Each number is 128 + 24 x the weight over the matrix's rms, rounded and kept within 0 to 255. Layers, rows and columns count from 0. Numbers have three digits each.

# layer 4 MLP down (transposed), 384x96, rms 0.248, rows 315-329, columns 0-95
143131112144150131148130099123104132124152099158111128136155134170148105136111087142100132115162172125141136163109105105098157143108113111131115141135084123069151068151105147115085131096119148120140140102142146110170150117082103117153152136139148160137108077087132115151146156160092146123
108136160135168100117125157099116148119135150143119112095140096129129105135124118141122130121101091108123124115137112129113130135125130122102136103121134144130126142136106113132122101116131126148128110104147132149094156138128153148110123106129120153159118128148130120135128134115136144156
118117087121137133167098125087148160114185135118198154131090133102130140141166158151120139121108107125108143118148129168124102129125103135092057103109093141111153137125177082116180124134132121156088124146121100108164118145114165133109116141107113108178095154137101191131153185102105117136
131135093170126122133119113127111134096132088155140099109086156142143145146125106137152087091124119136140120123140123128147148131143158141118144143166145119124116134141118107135140119137123122132114123122142145102148128120083104084176121156114144144125140121120113141112116124137131133088
138134150129115127115127102145117141128151128101117150118140116128138131145113119127124123145102125121131132119123131146124131125150120124146110147110148125140128154095083132125149119122119154130113109145110138141119111144116124146138130143113119115113127136126111125109163122113123112139
148146096162129139147084102078110099082172126183125121121145170108093091169102198144211166189123113144198140085138069107092164144109156095083148155096113159122181144131082108080162116108166157159104139156113097147140182137113145101124095098149144162146126125126165108153072114106059151089
097113111121114155123131162147133120119144140102147060121135148093112130126145125147123095144151136148106080139178134174137096108106190137116132118094142103131083143113144143202121126145163074130112107145115168117150158125134141137158132166091133125113143118150142150135085101150117146089
094126121084114159092129141103154123133090097114118108150144141113132169117116153070107155119121155095116153099148136089101148133102089126165152115148174105098162148101151124199147168122128181134092101093134144124137148110149147169140114139160145195096141141142122154143143127126077118136
097152102119118158143088108127130125098153152097118115180107136104174141125144160127123112107141122165110104123148147150122154153172173106124128111136170127115123125109104070125080101108133124145115145114106112123135129138115140166146120102115121135111165135129120130146128165156160113161
103172117140140127151139165139102181150113087122116146137172109157104143106137110097140128112132107116146112085166120128060080135147187130104163165170145139176116136124129118152136122129124126125137094105133105171117126155116077150126109167125189144079151180125125157162160153101142131173
145133155179138145148132126127094140110164127144112119096147127111120169124124145140162153109110109115120107118150142103142112112114130168127093140107142128105135133142135129144084121157117147125099144106136165125124132126127148171118130120150121139131127148128142144184137101112128139098
135097163131133114127138157130127118098157151109141128119120141134088110126135126140148139146136150122127123130134108107094135165153142144141130088102103136116125129111128162119153141126110151130094099126101126174079119141112125150131123118132086157148107109169115134144158132153119121131
086129148085118101181140143136129101133141092137149133137107159126090151135126104073105115134164135085137152112096111137146087154124118159132079132137137158119147098169142104133167134135130086137120086118119120126154136123123137110133127100139120140123127122140112135152143137140068138095
141063123141158115063125148153165087098123131107109109116132112133162142156115117202131083157143137144182139120137114143101152113118124094139105119083158150124108146130141138134128106128095173148097122143131183100106136115132097131113130107113170186139128127119146106125121132132132082116
131086091116126133166114152113109149198130152100170161103138161117183145125121140132149159108108194140127113077112074082192143119134106133123127111112143123097145133123139113117110122136131136119152102152180125126154152153175127101127137191135132116120163111084185096133150179150159121130
# layer 4 MLP up, 384x96, rms 0.256, rows 316-329, columns 0-95
123110131117124127128152130121141107132130126158123125128138121112138125123138119144119129122124133142105113147108109105108121105107136140124132124161102128147124128125131142124126144123136117124141099135139117100124125139135128121103135116136140168117117132140151115155159115126129111120
090131156145143118115148164084117089138157133135079125167156125164108125079127046113163143069095167155133117113116141129128101152105138116125162131124141119147081139134067123126171108136109160123132150133141105142130094084110081124149157145093142131106114164096154113111119081186137094115
114130115094141121132149153136162114135140133147102131134143129124139125132105101107103149114126154114142146125114147146117095139093146141158107106127113141106105155118128117127116127107143128142145132130096128155128129127155124140115166076111152160139151107153162121148102123121091136121
112121102142127149128139132136130114136142132143129126120108102121120123134141099125137113108127109103144125135139092124132096141105118095121137121175112135140115115137134122140145118150157124121141149139156127123149153108121129136133134133119120137126154132129141141149122130130146102128
088124132071126172141135128071100165160122161148130112126126079092132166086106162164110197197114115141145102144119133137144130114167097152083138084139133081145127135144146137126096118105132131120080126171128097102140127140111131069136118153112140127163145069135167077124187113124185124151
135140187143153164151126134147120123143100123141150105150118125110136086141129119145159129125096095101139172125092107096113113130128087125108112168153095136108159130133111152118092135138112160110134169132146074189112145117108161116110133117133155145100095134116121145149130134121149074173
109151100108142098154143129136140136140137102132119101092128140137122109161128131132162113117156150137148083153146092100176150151142100100066176161188177131151154113068123117155153116094100149126081092124150118116112088092096119090155137133131097163127118162123109130171112149124111095153
143072119174141114103137146128126130166087122130133130105137133126086094123100086122113132122099158061146152130121104147107123129102125132135154134172129116152108131132171104144141149113105168132129123130169161143126157138153161127113143125139111123097113105122145115145130093087171128115
155113129126120132130091107175201056083162147127159199127158121074098123139126136139166130175110120150165106121105143119169168138141074129131129100103101130093115124147128167123157148115130073116131143115138113123134118109180125113129140068137077097127118102118160102119078168122103134117
119142139105173104149167137082133097132113123121108146119125124121130108114122104158125145106128112138126126128137113136104141133145147123132134109127095140110159121151108128124107127084127114138114107118113097146133154100112153125125125122126141142132137126140121130132113134155160127145
166106115117119111156154131138137118151123140150136101114123121105135103118108109142118122141132122112125117149126113131098137118117123149119128146186130116130129126134142133137117110127130103095138121139133142108157117133152132150114133131135125148131125137110144117153156136122143128113
147112119150142155066105132151117130124131145156100101124140129105139105115147144178120109113079107161116137132137159111111139123098126135110177132079126114109122106100136149114064113103123168111127149149135127128115129161104114112117141187154181104143117152114143138124073127106160097116
108115129098142100143131129130098093133126108106120143138130136179056130156123102170137097092133127128144109168159136143159163156122115064118121158167125140125128114116142113155140137077111178140112080116120119157104105137116141119121126136132109163154120124165123133134109129134113145113
118196081141086137084140112114070127080121141108120115164132102135092147156153152086174155119136123135112088182162120134135127118105116125159139160126172171110149116111110134137087170126157117122123112127121147192109087129135115133121146123102131130136116085121099142174153140095144129079